Each number is 50 + 15 x the weight over its row's rms, rounded and kept within 0 to 99. Layers, rows and columns count from 0. The size before them is the row's rms in percent of the matrix's.

# down: layer 7 MLP down (transposed), 448x160, rms 0.2, rows 95-149, columns 40-79
# gate: layer 7 MLP gate, 448x160, rms 0.309, rows 96-149, columns 40-79
# up: layer 7 MLP up, 448x160, rms 0.32, rows 96-149, columns 40-79
down95 096:42 46 75 45 22 53 65 38 33 35 48 42 49 44 47 74 46 42 74 64 44 56 31 29 30 77 54 19 40 35 12 47 70 41 55 35 66 40 36 34
gate96 102:50 62 11 46 47 27 52 59 45 36 22 26 39 49 40 64 27 35 31 48 56 26 79 62 36 50 58 49 50 47 57 38 42 43 82 14 52 39 61 53
up96 114:37 17 46 26 43 57 32 36 50 82 47 25 45 31 71 57 56 22 56 29 48 34 33 83 33 58 34 50 10 52 59 58 62 53 49 40 56 38 54 56
down96 117:52 64 67 49 80 53 81 72 46 44 41 68 42 33 43 67 60 63 44 53 75 66 42 55 61 57 45 66 74 40 39 57 37 45 56 33 69 81 42 39
gate97 092:53 67 67 59 38 52 65 57 56 66 61 61 63 61 50 39 78 40 32 45 52 67 58 47 59 40 59 63 41 63 52 57 59 47 35 63 60 69 49 73
up97 089:56 45 24 54 54 38 34 61 68 68 41 40 55 50 69 43 48 54 69 50 40 63 81 29 51 55 57 26 28 99 53 37 66 66 20 64 34 38 55 59
down97 099:63 79 52 40 61 45 48 37 42 57 41 62 39 55 50 56 58 32 31 77 20 57 62 54 54 35 65 50 35 28 50 65 41 39 40 45 25 54 69 69
gate98 106:39 30 20 57 23 67 38 42 57 47 58 99 28 66 69 31 51 65 86 73 45 33 39 36 57 47 65 46 57 45 31 50 43 53 57 50 40 61 50 72
up98 097:62 70 26 48 46 53 37 47 38 55 75 62 78 48 65 40 67 38 25 55 38 42 78 38 31 27 63 83 54 49 23 58 62 54 42 65 52 62 54 43
down98 095:52 43 73 59 37 55 34 60 61 44 56 79 49 39 56 38 39 62 51 65 37 49 40 50 50 47 50 51 60 38 33 60 62 31 38 37 63 84 56 34
gate99 097:68 61 58 70 54 48 64 56 44 58 50 48 54 58 59 34 35 46 49 67 53 32 49 26 45 42 76 40 45 33 69 38 00 64 50 28 31 63 49 78
up99 095:53 45 79 62 36 59 39 29 30 62 46 57 58 53 58 41 49 29 51 75 41 66 38 50 63 54 65 45 42 35 72 53 42 56 62 51 22 75 37 72
down99 099:30 54 46 36 53 61 58 34 33 62 58 27 30 68 53 55 56 45 67 63 62 38 49 37 39 62 67 26 32 88 31 39 65 57 48 70 66 58 48 53
gate100 109:59 39 67 32 37 54 61 49 42 66 64 49 48 41 68 65 72 38 40 19 43 72 35 67 49 32 53 25 36 42 62 33 63 32 41 63 58 46 30 57
up100 111:36 48 23 54 83 37 64 25 29 49 08 63 60 45 61 39 47 48 75 66 69 66 28 52 38 47 45 48 76 43 46 53 46 64 37 30 53 65 51 49
down100 110:82 45 50 36 43 53 32 84 77 51 67 35 40 47 42 29 30 30 49 57 54 66 50 79 35 39 65 51 59 34 61 43 46 50 25 43 56 43 42 58
gate101 102:65 54 47 46 60 73 43 51 51 32 60 33 63 29 47 24 56 40 66 47 57 50 53 57 25 66 30 41 99 37 63 54 61 59 46 67 68 30 39 51
up101 101:49 38 51 53 46 44 36 64 40 58 41 63 45 50 67 49 66 46 24 45 45 48 38 04 40 36 24 33 53 43 49 48 38 77 33 57 51 39 38 62
down101 097:50 39 38 36 34 45 31 58 35 99 48 37 38 47 64 54 44 75 54 48 62 50 56 66 51 53 68 44 40 87 80 52 72 46 50 49 57 47 47 46
gate102 094:52 76 52 34 51 70 49 44 37 51 76 48 43 31 55 72 58 51 44 56 61 51 37 53 40 50 47 25 61 20 45 35 41 57 31 45 62 17 20 37
up102 109:38 43 21 43 53 53 43 56 41 50 41 43 65 46 64 43 74 41 46 39 42 43 52 32 67 33 71 65 41 25 39 68 37 73 39 46 25 40 58 54
down102 107:46 45 53 55 45 52 42 70 54 42 40 45 61 39 69 52 55 71 61 53 35 50 36 71 32 43 62 30 36 83 59 73 49 41 62 65 65 25 49 64
gate103 095:34 65 62 55 77 59 64 45 74 70 53 30 36 67 44 28 38 41 36 40 23 68 49 51 39 44 16 63 61 83 70 42 37 61 47 38 43 60 76 61
up103 086:36 46 51 29 54 49 41 39 76 39 62 72 47 59 82 48 57 55 45 19 33 74 47 81 26 57 33 63 45 79 63 63 55 72 38 68 40 60 86 76
down103 097:46 66 51 88 53 44 47 45 62 81 62 56 44 56 49 45 43 41 48 43 38 70 47 59 36 64 38 56 66 99 44 44 51 50 58 57 50 49 60 35
gate104 101:40 57 55 55 52 51 40 61 64 06 58 71 80 47 52 67 45 53 36 47 54 46 44 68 31 49 25 33 49 62 41 58 42 43 74 55 68 50 37 27
up104 109:46 62 51 31 79 51 49 23 52 64 25 46 63 43 25 50 49 31 37 65 59 38 54 64 54 60 34 50 66 61 52 24 34 56 63 57 34 43 55 72
down104 104:72 55 53 62 44 51 57 59 54 10 45 63 27 58 34 67 69 47 32 48 63 50 50 85 52 64 39 56 47 00 64 49 19 44 79 43 51 48 56 38
gate105 109:48 66 46 56 57 57 48 29 31 52 35 55 55 50 45 78 68 43 51 39 70 40 35 71 43 27 18 58 54 38 51 48 49 49 57 70 57 35 30 32
up105 112:56 49 43 51 51 41 67 72 61 57 54 67 52 18 48 33 61 66 59 50 86 50 27 40 47 60 43 19 35 56 51 47 60 46 41 39 53 48 59 39
down105 103:46 56 72 68 67 30 67 32 52 23 34 36 68 48 37 32 50 30 44 73 38 59 58 34 63 57 92 67 23 53 25 36 50 51 53 48 43 45 49 46
gate106 103:41 38 65 65 65 56 34 39 56 43 25 64 36 69 62 43 19 75 49 45 56 58 30 63 60 41 59 39 38 56 37 39 52 13 19 52 45 17 48 50
up106 101:54 54 47 55 51 34 44 37 31 39 68 48 37 67 40 67 43 38 33 44 38 55 48 45 54 51 89 54 66 37 35 49 23 29 55 51 70 52 47 45
down106 094:46 40 52 58 56 61 59 44 26 48 82 53 55 33 51 65 68 71 58 50 60 55 34 27 54 54 37 64 37 76 73 49 47 32 56 25 42 68 58 30
gate107 094:46 38 44 65 45 47 42 59 80 73 39 41 69 66 52 44 33 24 20 76 50 39 52 68 50 45 52 51 25 42 27 59 58 51 65 30 67 56 41 35
up107 092:62 36 45 62 39 56 67 35 55 59 41 54 22 41 51 77 46 38 54 37 47 55 48 51 46 62 63 65 69 42 24 36 22 82 69 53 23 35 16 60
down107 092:65 60 40 65 51 51 22 31 56 53 21 63 46 60 40 40 42 54 32 50 58 31 32 36 38 50 58 54 64 37 51 59 49 26 82 32 69 64 36 40
gate108 108:52 85 49 29 64 44 53 39 50 52 78 56 54 60 49 62 53 35 73 48 47 53 49 65 68 45 33 58 50 42 44 50 45 65 08 42 33 60 32 31
up108 094:77 53 38 45 63 55 63 27 77 40 62 70 42 53 53 75 51 30 51 34 60 54 43 63 61 66 49 62 38 31 59 64 39 68 34 49 13 55 55 69
down108 094:72 35 37 24 33 60 48 56 75 25 48 61 42 47 56 54 57 40 69 48 66 72 35 47 66 46 51 75 54 63 51 56 61 66 36 44 56 54 48 68
gate109 111:44 30 39 33 51 43 61 47 64 44 73 62 66 69 52 26 52 60 52 88 44 49 58 57 69 72 66 51 49 23 46 52 57 24 84 61 69 52 35 53
up109 113:50 14 48 53 43 49 49 34 68 52 78 51 86 68 36 55 25 76 55 63 59 47 80 46 79 48 55 38 43 54 58 60 56 49 64 64 64 70 43 33
down109 101:52 20 44 29 58 50 76 52 68 40 56 42 55 42 41 56 60 25 69 50 50 52 51 58 59 31 65 49 68 49 91 40 50 36 80 59 44 40 38 52
gate110 098:31 42 18 81 68 34 65 59 54 33 52 51 17 44 47 32 63 55 50 47 60 68 48 50 67 59 65 41 47 47 45 44 20 49 74 20 71 38 56 32
up110 101:58 29 59 76 38 41 53 61 46 56 57 23 49 53 57 33 62 46 48 39 65 57 58 43 35 48 63 50 30 42 34 62 39 34 26 51 52 63 61 79
down110 098:67 40 43 60 34 39 52 69 50 55 36 42 83 40 60 52 44 65 60 48 65 44 47 47 45 44 70 59 32 77 59 38 66 63 63 58 53 56 68 48
gate111 104:61 63 44 67 74 47 68 56 57 51 57 65 21 90 54 81 41 71 21 45 47 37 75 71 42 79 52 77 39 45 59 57 56 35 45 68 20 47 43 71
up111 104:68 48 77 42 19 81 39 27 56 48 64 55 41 79 46 61 61 71 33 45 63 65 62 32 42 47 24 58 66 46 50 39 28 65 50 77 49 51 62 55
down111 099:37 53 48 60 60 53 29 49 39 72 55 39 61 56 63 47 72 41 34 24 55 52 30 99 51 65 86 42 47 53 65 57 60 63 48 20 41 73 40 65
gate112 080:48 55 39 55 69 43 55 35 55 40 49 72 58 56 30 59 66 29 56 46 34 47 38 77 37 76 49 64 47 74 44 73 45 89 45 35 39 60 37 35
up112 085:61 55 32 57 58 40 45 57 43 49 44 29 59 23 47 56 42 47 27 29 60 24 56 49 83 56 68 45 61 40 62 67 40 62 23 56 43 32 38 38
down112 090:53 45 64 35 38 49 51 55 29 99 27 53 54 41 27 64 78 63 60 56 41 53 51 18 48 61 52 49 36 71 54 40 21 60 37 21 22 46 91 63
gate113 096:55 48 45 63 14 46 53 45 59 32 68 65 35 56 41 61 51 72 40 71 49 19 53 47 84 73 42 70 56 58 67 36 51 51 55 54 48 32 68 50
up113 091:61 70 47 66 10 23 57 36 30 62 39 49 44 50 38 55 82 40 45 74 60 53 32 45 37 25 31 26 39 45 67 57 60 72 77 79 57 50 63 52
down113 090:62 58 56 24 25 54 51 63 45 73 68 57 69 51 28 53 62 69 43 53 57 49 32 58 64 43 44 33 39 72 57 62 60 50 67 29 65 35 43 74
gate114 099:52 50 28 64 31 60 54 33 74 48 40 60 43 46 37 41 63 50 30 86 62 41 42 23 47 30 82 50 54 52 47 71 35 60 29 64 36 43 47 41
up114 105:29 62 48 87 52 29 61 53 35 16 44 36 49 75 51 49 58 71 61 64 41 47 50 43 66 44 41 34 47 10 58 28 49 68 28 26 41 38 62 14
down114 111:67 65 43 47 58 23 46 57 52 52 50 07 48 35 71 72 58 46 49 66 47 37 51 49 62 66 45 57 32 67 44 51 45 60 52 46 36 58 39 55
gate115 104:49 52 66 76 25 41 36 29 61 40 57 62 47 48 92 24 31 45 38 53 76 45 42 30 59 67 55 34 48 64 45 36 38 47 71 59 58 25 38 60
up115 100:84 66 48 48 53 54 38 35 42 41 70 59 47 53 60 46 43 58 69 39 33 59 51 59 33 40 91 47 51 72 26 29 70 60 49 33 75 43 43 47
down115 090:45 27 37 31 55 32 52 33 38 70 35 42 43 32 55 50 55 42 23 32 65 36 78 50 55 41 59 49 20 29 48 56 50 58 59 33 32 53 72 72
gate116 085:41 75 64 28 65 41 42 51 40 39 86 35 68 67 54 62 29 38 29 56 59 40 49 74 49 73 70 42 45 34 83 50 46 64 59 75 60 46 38 42
up116 101:61 29 38 42 18 52 25 72 66 45 48 55 48 61 65 32 67 60 58 47 59 66 42 36 55 30 70 16 56 54 46 39 65 58 57 57 55 46 59 74
down116 102:33 45 37 56 57 55 53 80 47 95 52 50 71 41 41 60 38 67 28 58 36 58 47 10 40 24 72 48 42 58 44 62 32 38 34 27 62 67 32 76
gate117 096:60 76 66 52 52 63 39 33 51 83 27 45 57 31 56 60 70 44 26 86 65 50 56 46 28 73 54 52 59 60 49 72 29 61 74 60 62 49 41 53
up117 088:37 33 38 35 61 30 81 48 47 59 47 62 61 34 37 42 50 35 36 58 56 45 30 50 43 74 60 39 17 47 48 64 33 23 60 45 58 74 63 70
down117 094:77 58 35 15 77 51 56 47 65 48 42 40 51 55 25 41 45 38 42 61 48 34 33 30 46 45 54 69 50 00 20 46 56 43 43 52 16 47 42 39
gate118 083:32 25 22 46 65 54 56 21 60 64 55 35 40 46 47 55 59 44 82 60 47 11 67 50 40 52 51 45 49 45 51 32 64 64 38 58 47 42 40 45
up118 100:63 44 41 48 43 55 55 69 19 48 55 61 72 59 64 50 44 72 57 42 41 64 57 52 17 62 34 67 64 31 11 34 85 46 53 54 45 32 56 42
down118 104:55 42 45 18 66 65 49 63 59 35 67 18 42 78 38 55 42 47 70 40 63 26 65 66 52 52 34 42 47 81 41 28 51 68 23 31 29 36 60 38
gate119 105:31 57 52 75 40 60 60 64 31 27 16 35 50 57 36 36 92 41 59 83 44 30 68 64 77 70 42 35 31 42 62 73 54 41 54 59 69 59 44 55
up119 103:59 18 24 72 57 54 62 47 52 22 39 38 36 77 44 46 62 66 66 66 51 57 39 27 67 49 66 36 23 68 65 51 25 76 55 51 57 52 47 54
down119 100:35 63 50 48 63 56 44 48 35 26 61 37 51 72 50 57 69 57 28 61 34 34 24 57 33 60 46 28 38 71 42 64 42 38 32 55 80 78 22 65
gate120 103:57 20 44 60 60 64 56 43 57 54 70 43 16 52 56 75 55 48 72 41 74 23 55 46 65 39 78 16 52 26 20 53 67 42 34 57 54 52 28 56
up120 107:35 59 62 32 50 55 30 57 51 41 28 43 25 52 61 41 73 57 32 60 61 65 63 57 61 55 51 75 51 54 38 62 73 57 47 63 32 42 70 41
down120 112:55 44 50 39 44 65 56 60 45 27 63 47 61 49 29 40 25 71 47 58 31 45 54 51 25 40 30 51 55 77 55 46 67 43 38 48 57 35 77 72
gate121 097:47 48 30 57 60 47 42 57 41 25 54 32 28 36 54 43 45 84 67 63 44 44 61 47 51 42 37 45 38 75 52 72 35 43 68 53 53 52 68 74
up121 098:41 47 32 59 51 63 37 42 54 54 51 55 26 45 59 37 45 25 57 41 64 69 30 33 58 42 23 65 53 44 45 65 58 62 13 39 64 45 61 55
down121 107:45 60 43 44 48 51 55 74 63 25 58 49 17 70 42 43 40 70 80 66 76 24 99 61 54 44 55 49 32 65 50 21 77 45 36 52 43 77 43 59
gate122 098:83 71 35 38 35 67 58 54 66 66 38 70 61 24 32 55 51 36 24 87 44 46 33 52 31 43 66 48 93 32 48 77 65 37 47 36 62 63 50 24
up122 104:35 50 58 44 45 52 43 48 15 67 81 61 49 30 43 33 75 57 36 22 86 32 56 70 35 60 63 57 21 69 48 46 68 30 62 54 32 34 50 51
down122 103:27 46 67 69 59 32 39 47 38 09 57 51 52 73 53 66 52 74 67 57 46 52 51 42 28 71 44 48 61 75 52 41 45 53 37 63 51 69 65 61
gate123 093:50 48 89 52 43 55 79 27 55 35 68 55 56 64 47 23 68 46 48 36 50 55 60 40 42 39 40 31 52 53 24 50 68 75 65 28 65 53 67 57
up123 105:79 66 71 49 86 37 36 43 49 50 51 55 40 67 45 56 42 32 50 53 57 49 38 52 39 74 54 55 75 38 40 12 45 58 61 49 55 58 49 51
down123 106:57 74 51 47 54 43 27 64 48 38 53 38 68 65 56 63 67 54 30 48 49 41 59 37 58 79 49 70 60 23 45 58 59 53 53 53 38 71 47 52
gate124 099:46 71 56 35 70 64 51 55 48 67 41 63 55 77 59 50 49 75 42 73 35 63 17 34 63 50 54 26 34 37 79 50 41 49 53 38 49 57 15 16
up124 092:49 72 66 72 41 63 55 69 35 88 50 89 61 33 66 59 35 69 47 25 50 51 36 56 63 69 56 53 40 71 40 52 53 35 53 59 42 57 31 48
down124 091:60 34 58 65 34 46 43 75 59 62 48 58 10 61 17 44 48 60 30 55 63 57 55 52 65 56 53 67 26 67 24 68 72 53 56 53 41 37 44 18
gate125 092:53 67 49 49 42 43 68 25 65 86 22 55 47 49 60 46 54 61 57 79 60 41 47 49 53 43 56 42 57 59 57 53 27 38 30 20 42 76 46 57
up125 086:35 71 08 53 35 74 25 62 63 18 47 63 58 49 58 20 60 61 61 61 61 34 47 54 46 50 60 62 37 33 38 46 40 35 38 32 44 70 55 35
down125 094:53 33 43 57 65 62 41 55 40 00 37 34 65 59 41 49 55 43 74 66 47 35 41 39 60 29 69 82 35 59 43 59 50 59 33 40 48 32 69 82
gate126 100:49 25 75 78 58 78 70 41 46 08 60 65 38 65 71 27 56 62 15 67 49 23 52 79 74 65 42 43 38 27 43 34 57 53 37 35 68 49 36 34
up126 098:60 79 68 61 56 39 50 71 71 52 60 31 38 55 48 44 89 49 67 40 40 66 79 39 50 25 25 53 30 44 40 34 36 18 71 63 55 43 55 75
down126 097:35 50 55 27 42 44 44 59 41 62 52 45 61 43 73 64 50 28 67 60 38 96 57 42 64 49 46 54 27 90 55 38 39 48 47 58 29 46 47 63
gate127 105:68 44 11 74 61 45 74 79 39 33 54 43 62 71 51 25 38 35 34 64 50 29 34 17 43 41 57 45 49 32 47 52 40 49 28 68 48 55 66 31
up127 106:48 66 50 40 32 11 52 11 63 50 57 20 65 67 51 77 46 82 70 54 37 67 54 41 47 59 33 87 40 52 39 23 48 38 41 43 24 61 37 51
down127 108:60 42 90 51 73 46 45 55 38 33 54 68 67 41 58 35 59 34 69 34 44 87 54 25 30 36 38 59 21 49 68 31 48 15 68 53 38 19 61 28
gate128 091:67 20 60 54 70 57 58 37 65 17 54 55 50 65 49 50 56 44 53 45 30 39 57 48 32 57 22 62 72 67 47 12 62 61 68 64 65 53 64 60
up128 103:62 46 75 57 49 59 63 36 51 75 53 40 50 60 28 86 35 57 41 50 21 54 86 37 48 46 27 72 53 62 54 22 77 38 56 35 42 68 57 52
down128 106:36 36 45 24 53 38 34 55 65 89 41 61 61 45 53 58 42 71 58 59 46 42 40 27 47 62 48 27 57 58 52 37 33 42 48 29 36 36 64 29
gate129 091:77 65 74 42 49 39 37 73 39 34 54 65 55 55 67 29 66 29 57 53 53 32 60 52 51 81 37 22 44 61 56 31 63 60 45 57 74 57 44 72
up129 097:35 62 41 33 44 48 40 67 73 70 48 36 46 50 34 63 45 40 52 56 30 62 53 54 39 40 58 62 28 56 56 57 55 63 70 60 29 63 56 27
down129 097:48 61 30 32 58 50 60 38 45 29 46 67 42 36 54 40 58 43 22 62 72 37 53 41 67 55 35 33 49 52 43 39 45 58 54 53 46 50 54 54
gate130 107:36 64 38 39 56 65 63 31 39 15 29 74 78 60 63 56 40 56 45 48 54 38 59 72 82 59 59 57 70 53 56 70 53 70 41 55 36 49 32 54
up130 103:45 46 44 40 47 50 39 38 34 40 70 25 52 40 19 53 47 74 64 39 63 43 58 72 62 42 49 42 56 61 28 64 46 70 64 68 36 64 47 22
down130 108:38 42 45 51 34 68 75 48 54 71 42 84 75 66 55 61 40 11 65 57 28 54 52 46 56 44 61 52 57 45 52 47 62 44 35 58 48 46 74 46
gate131 108:43 24 35 68 50 51 55 39 28 22 35 60 63 46 59 72 71 43 45 51 68 51 52 66 51 53 52 58 36 54 42 60 71 50 26 28 32 35 67 50
up131 100:22 30 54 27 68 51 44 44 65 44 38 68 33 42 66 36 38 60 60 31 47 46 53 40 42 47 47 42 42 57 57 77 45 62 20 58 37 30 45 34
down131 098:60 71 24 33 69 46 67 46 51 31 61 65 35 49 38 36 30 40 32 23 70 44 59 44 81 60 50 40 56 48 66 42 44 24 36 60 68 89 69 41
gate132 089:58 70 71 70 54 50 48 50 79 27 70 43 55 82 64 27 58 62 81 62 40 65 54 60 43 61 63 54 31 50 79 46 62 62 59 33 83 54 37 61
up132 102:53 41 16 45 65 49 53 26 50 45 50 67 50 64 20 75 34 48 51 32 57 46 44 65 45 28 73 45 19 34 50 53 52 48 66 48 58 49 26 41
down132 104:59 42 48 84 47 40 66 73 53 53 57 51 70 54 59 65 52 42 15 38 54 46 56 54 19 49 38 46 40 11 49 47 61 41 35 64 76 35 30 66
gate133 100:88 69 31 56 60 43 29 49 68 25 37 51 36 61 36 55 36 46 45 20 38 76 55 47 42 58 50 31 52 46 31 55 65 52 28 46 61 47 60 57
up133 097:47 36 52 48 56 08 39 82 43 63 86 28 46 17 53 41 40 80 51 35 50 46 55 30 30 45 57 53 40 60 59 42 44 27 42 29 53 29 62 38
down133 095:60 55 44 45 55 47 53 10 43 63 79 86 44 33 61 40 51 47 49 66 43 57 76 37 73 46 31 38 60 54 41 47 50 57 52 62 60 48 38 38
gate134 106:57 63 35 46 53 71 27 61 33 47 50 28 69 58 47 62 49 57 52 32 65 28 54 67 60 47 60 36 35 32 26 44 55 42 43 49 61 43 44 24
up134 104:49 17 73 45 56 52 52 44 39 55 59 58 31 57 63 89 52 50 33 62 30 58 41 57 37 43 07 35 46 56 73 45 63 66 35 74 66 42 48 71
down134 099:53 52 45 62 60 34 43 76 54 49 52 44 61 34 58 21 32 39 33 48 47 46 67 35 60 64 53 65 46 55 38 51 45 59 53 29 29 07 45 46
gate135 100:36 51 38 54 21 45 44 66 44 66 71 53 63 46 56 64 34 72 36 32 17 54 56 45 80 34 63 51 45 29 66 56 50 54 44 19 37 61 43 44
up135 102:49 58 72 54 43 64 79 37 52 45 29 37 59 24 54 52 35 64 67 60 54 50 53 42 41 49 38 54 35 52 65 73 58 56 55 43 36 30 62 65
down135 097:59 42 30 44 78 58 23 67 47 28 28 34 65 49 71 66 38 37 52 31 37 55 42 44 41 31 59 53 53 64 73 61 49 42 53 67 39 57 57 74
gate136 101:42 54 51 41 58 77 73 35 46 39 60 21 62 54 49 68 43 29 37 95 53 36 47 74 38 59 46 65 57 45 50 49 49 42 41 54 33 47 53 70
up136 106:43 45 32 52 65 63 46 46 40 49 56 70 60 49 33 25 38 81 28 81 60 65 53 38 31 51 35 60 40 63 63 76 48 55 34 81 46 27 47 57
down136 108:56 51 24 49 60 62 58 47 63 58 09 36 56 09 70 43 56 29 54 46 40 47 76 58 49 58 35 80 43 46 58 55 56 55 46 41 60 38 70 63
gate137 105:55 69 59 40 35 25 58 53 46 34 68 63 52 52 46 48 35 65 61 18 37 51 43 42 50 65 68 45 46 15 63 54 62 39 25 69 43 67 45 37
up137 095:35 42 38 64 50 71 57 63 60 79 69 51 22 46 45 63 66 75 44 40 31 46 46 55 52 19 43 55 49 36 40 54 29 40 59 26 48 48 20 28
down137 100:35 79 36 28 52 53 67 57 59 60 52 44 39 34 77 56 44 48 28 59 74 29 09 57 71 41 38 35 44 75 52 44 54 37 49 40 70 70 70 55
gate138 092:32 33 52 72 66 49 45 44 29 57 45 46 42 43 39 24 49 15 44 67 77 47 61 30 57 53 26 47 60 48 43 38 36 64 53 66 72 84 29 49
up138 099:42 27 36 42 46 45 64 51 51 71 46 61 45 51 51 06 38 45 30 46 82 43 50 47 49 41 53 40 56 60 30 42 45 41 53 48 59 57 69 30
down138 106:65 45 52 82 68 81 25 53 64 00 76 88 44 78 66 52 39 27 65 39 24 42 87 51 61 50 50 27 56 45 61 33 36 67 57 52 60 32 47 57
gate139 104:53 33 31 40 59 45 58 76 62 35 79 33 68 52 55 64 40 65 70 44 36 20 38 61 34 37 45 54 17 40 59 44 67 64 63 66 43 52 52 43
up139 115:17 51 27 47 40 48 56 59 41 37 46 39 56 87 61 52 46 59 34 57 39 60 42 44 49 37 40 38 23 54 53 30 66 55 48 66 37 63 43 79
down139 110:60 31 47 40 37 25 64 67 65 37 32 63 72 69 45 56 53 63 90 68 28 46 33 68 45 49 47 49 49 20 57 43 56 48 95 54 33 59 51 59
gate140 095:42 49 35 45 62 27 30 38 57 45 60 28 60 56 42 83 57 46 51 58 42 55 41 58 39 25 44 39 62 61 74 54 30 58 52 62 41 73 69 73
up140 088:48 56 30 59 41 62 29 36 47 41 40 45 60 40 58 47 46 84 62 53 49 00 64 42 49 72 56 29 69 56 45 26 49 62 36 80 61 52 38 69
down140 096:55 53 50 36 36 61 37 71 69 99 50 46 55 63 49 65 48 29 51 72 63 48 45 54 35 57 42 68 50 52 61 50 60 43 51 59 48 52 68 41
gate141 101:45 48 32 45 47 67 59 45 19 36 67 50 39 44 24 64 53 59 61 57 53 56 46 80 37 41 39 47 63 44 52 49 44 37 47 54 66 53 33 54
up141 115:48 45 65 63 56 62 42 35 75 59 49 56 49 61 57 53 52 45 49 45 44 57 65 79 69 87 49 52 52 41 28 57 49 69 58 01 60 66 38 64
down141 106:47 48 47 63 52 41 80 41 61 58 40 46 49 55 33 60 70 41 48 40 61 65 23 46 51 52 50 46 69 49 55 72 54 50 40 37 34 52 60 56
gate142 097:60 46 51 42 51 49 58 83 61 38 27 73 45 46 71 43 68 67 53 54 74 59 79 42 19 53 36 41 63 59 58 39 42 73 28 64 40 51 81 44
up142 101:61 52 46 46 36 55 58 64 80 44 42 76 77 74 36 44 49 52 42 76 62 48 49 45 65 59 35 54 76 36 44 39 55 13 32 61 70 26 58 47
down142 099:47 65 03 59 55 54 42 40 54 89 31 22 53 58 56 62 51 80 53 64 61 35 45 46 35 44 60 22 48 82 53 52 38 36 56 61 22 42 17 60
gate143 092:60 56 48 31 65 42 79 35 33 41 39 28 65 31 41 47 58 63 86 38 35 29 45 47 55 51 62 69 81 54 40 46 73 44 32 39 30 82 36 73
up143 104:36 28 24 45 36 50 60 51 45 26 45 44 55 76 39 60 53 49 58 61 64 45 29 55 58 54 69 64 40 37 45 68 71 52 85 67 69 66 42 51
down143 093:62 62 66 57 55 57 15 47 51 44 55 41 35 58 44 64 22 31 45 40 33 69 66 46 39 57 46 47 40 25 75 46 39 57 33 16 66 18 42 58
gate144 113:30 54 40 61 88 37 40 35 58 33 47 68 49 64 15 54 50 57 47 40 64 41 48 61 42 23 63 45 56 22 66 28 65 73 56 27 39 53 66 22
up144 100:25 40 70 48 31 46 61 25 73 56 57 33 57 42 55 53 54 57 56 30 44 43 39 63 54 86 68 34 49 36 54 46 39 68 60 56 49 43 48 54
down144 098:34 73 61 36 42 55 45 37 69 59 54 57 60 57 36 51 31 26 43 66 54 25 50 43 37 44 66 40 43 30 41 57 50 38 52 40 71 50 33 41
gate145 107:29 56 44 55 24 52 71 65 48 51 53 79 60 43 59 29 42 70 66 39 32 45 50 71 39 32 30 33 65 28 64 24 48 38 60 63 61 50 32 78
up145 098:71 32 70 67 20 43 61 50 45 69 66 43 59 55 48 13 40 54 58 48 63 47 41 37 34 43 87 53 51 67 49 56 66 39 56 43 43 44 38 79
down145 099:51 45 68 33 66 59 32 55 77 35 59 35 28 38 58 53 59 30 67 48 56 28 27 34 47 79 50 52 49 59 23 57 50 42 34 29 59 57 49 56
gate146 093:70 59 55 62 37 47 41 48 54 17 27 53 18 32 89 44 63 29 68 54 67 54 40 71 56 41 42 54 51 66 59 78 58 72 27 44 70 32 32 47
up146 101:41 56 35 52 51 22 90 06 53 54 74 42 47 41 59 46 51 25 48 30 53 71 21 49 46 43 44 53 53 63 59 58 43 65 48 49 36 76 49 98
down146 106:41 46 44 65 36 20 25 57 63 19 60 63 35 55 66 64 81 58 27 60 70 71 30 50 41 48 51 44 57 68 50 35 58 32 60 51 39 43 38 42
gate147 105:50 48 66 58 48 44 41 41 37 36 54 28 63 59 55 65 31 57 29 44 23 25 45 50 67 84 54 56 77 35 50 54 58 45 44 53 40 36 43 43
up147 102:47 48 35 39 54 46 60 39 56 45 53 31 48 38 27 83 19 44 42 65 35 78 42 70 68 44 61 61 43 63 74 59 35 52 56 38 49 55 63 43
down147 100:49 67 49 56 42 58 60 53 63 71 50 73 51 47 38 41 45 51 55 57 46 36 53 46 60 37 71 60 40 64 54 54 38 65 60 30 38 20 68 26
gate148 087:59 50 43 63 67 34 69 28 29 96 54 55 21 49 59 51 38 35 50 33 35 53 52 44 55 51 73 42 56 72 38 69 53 67 40 52 39 70 31 51
up148 095:47 69 43 47 71 59 71 43 53 23 64 76 17 37 38 47 60 30 59 40 68 47 41 34 69 68 32 58 53 39 52 48 50 43 62 61 39 41 44 54
down148 084:62 33 66 53 41 53 49 46 54 17 60 41 36 55 66 51 34 62 51 55 38 59 54 54 34 32 40 53 24 16 58 32 51 58 43 37 73 11 56 62
gate149 095:15 55 55 58 76 30 48 59 26 52 60 43 49 34 43 55 26 51 53 58 25 58 36 54 69 40 53 18 64 72 36 51 38 42 54 32 47 67 68 41
up149 096:75 83 38 57 63 66 80 58 53 49 51 57 75 63 67 32 30 48 49 51 59 38 65 41 47 55 49 44 74 35 46 39 45 54 63 72 33 60 56 57
down149 099:29 33 58 38 58 72 42 49 27 31 45 53 54 39 46 26 58 69 33 55 61 35 52 70 49 39 47 43 49 63 53 57 56 51 60 34 72 53 47 43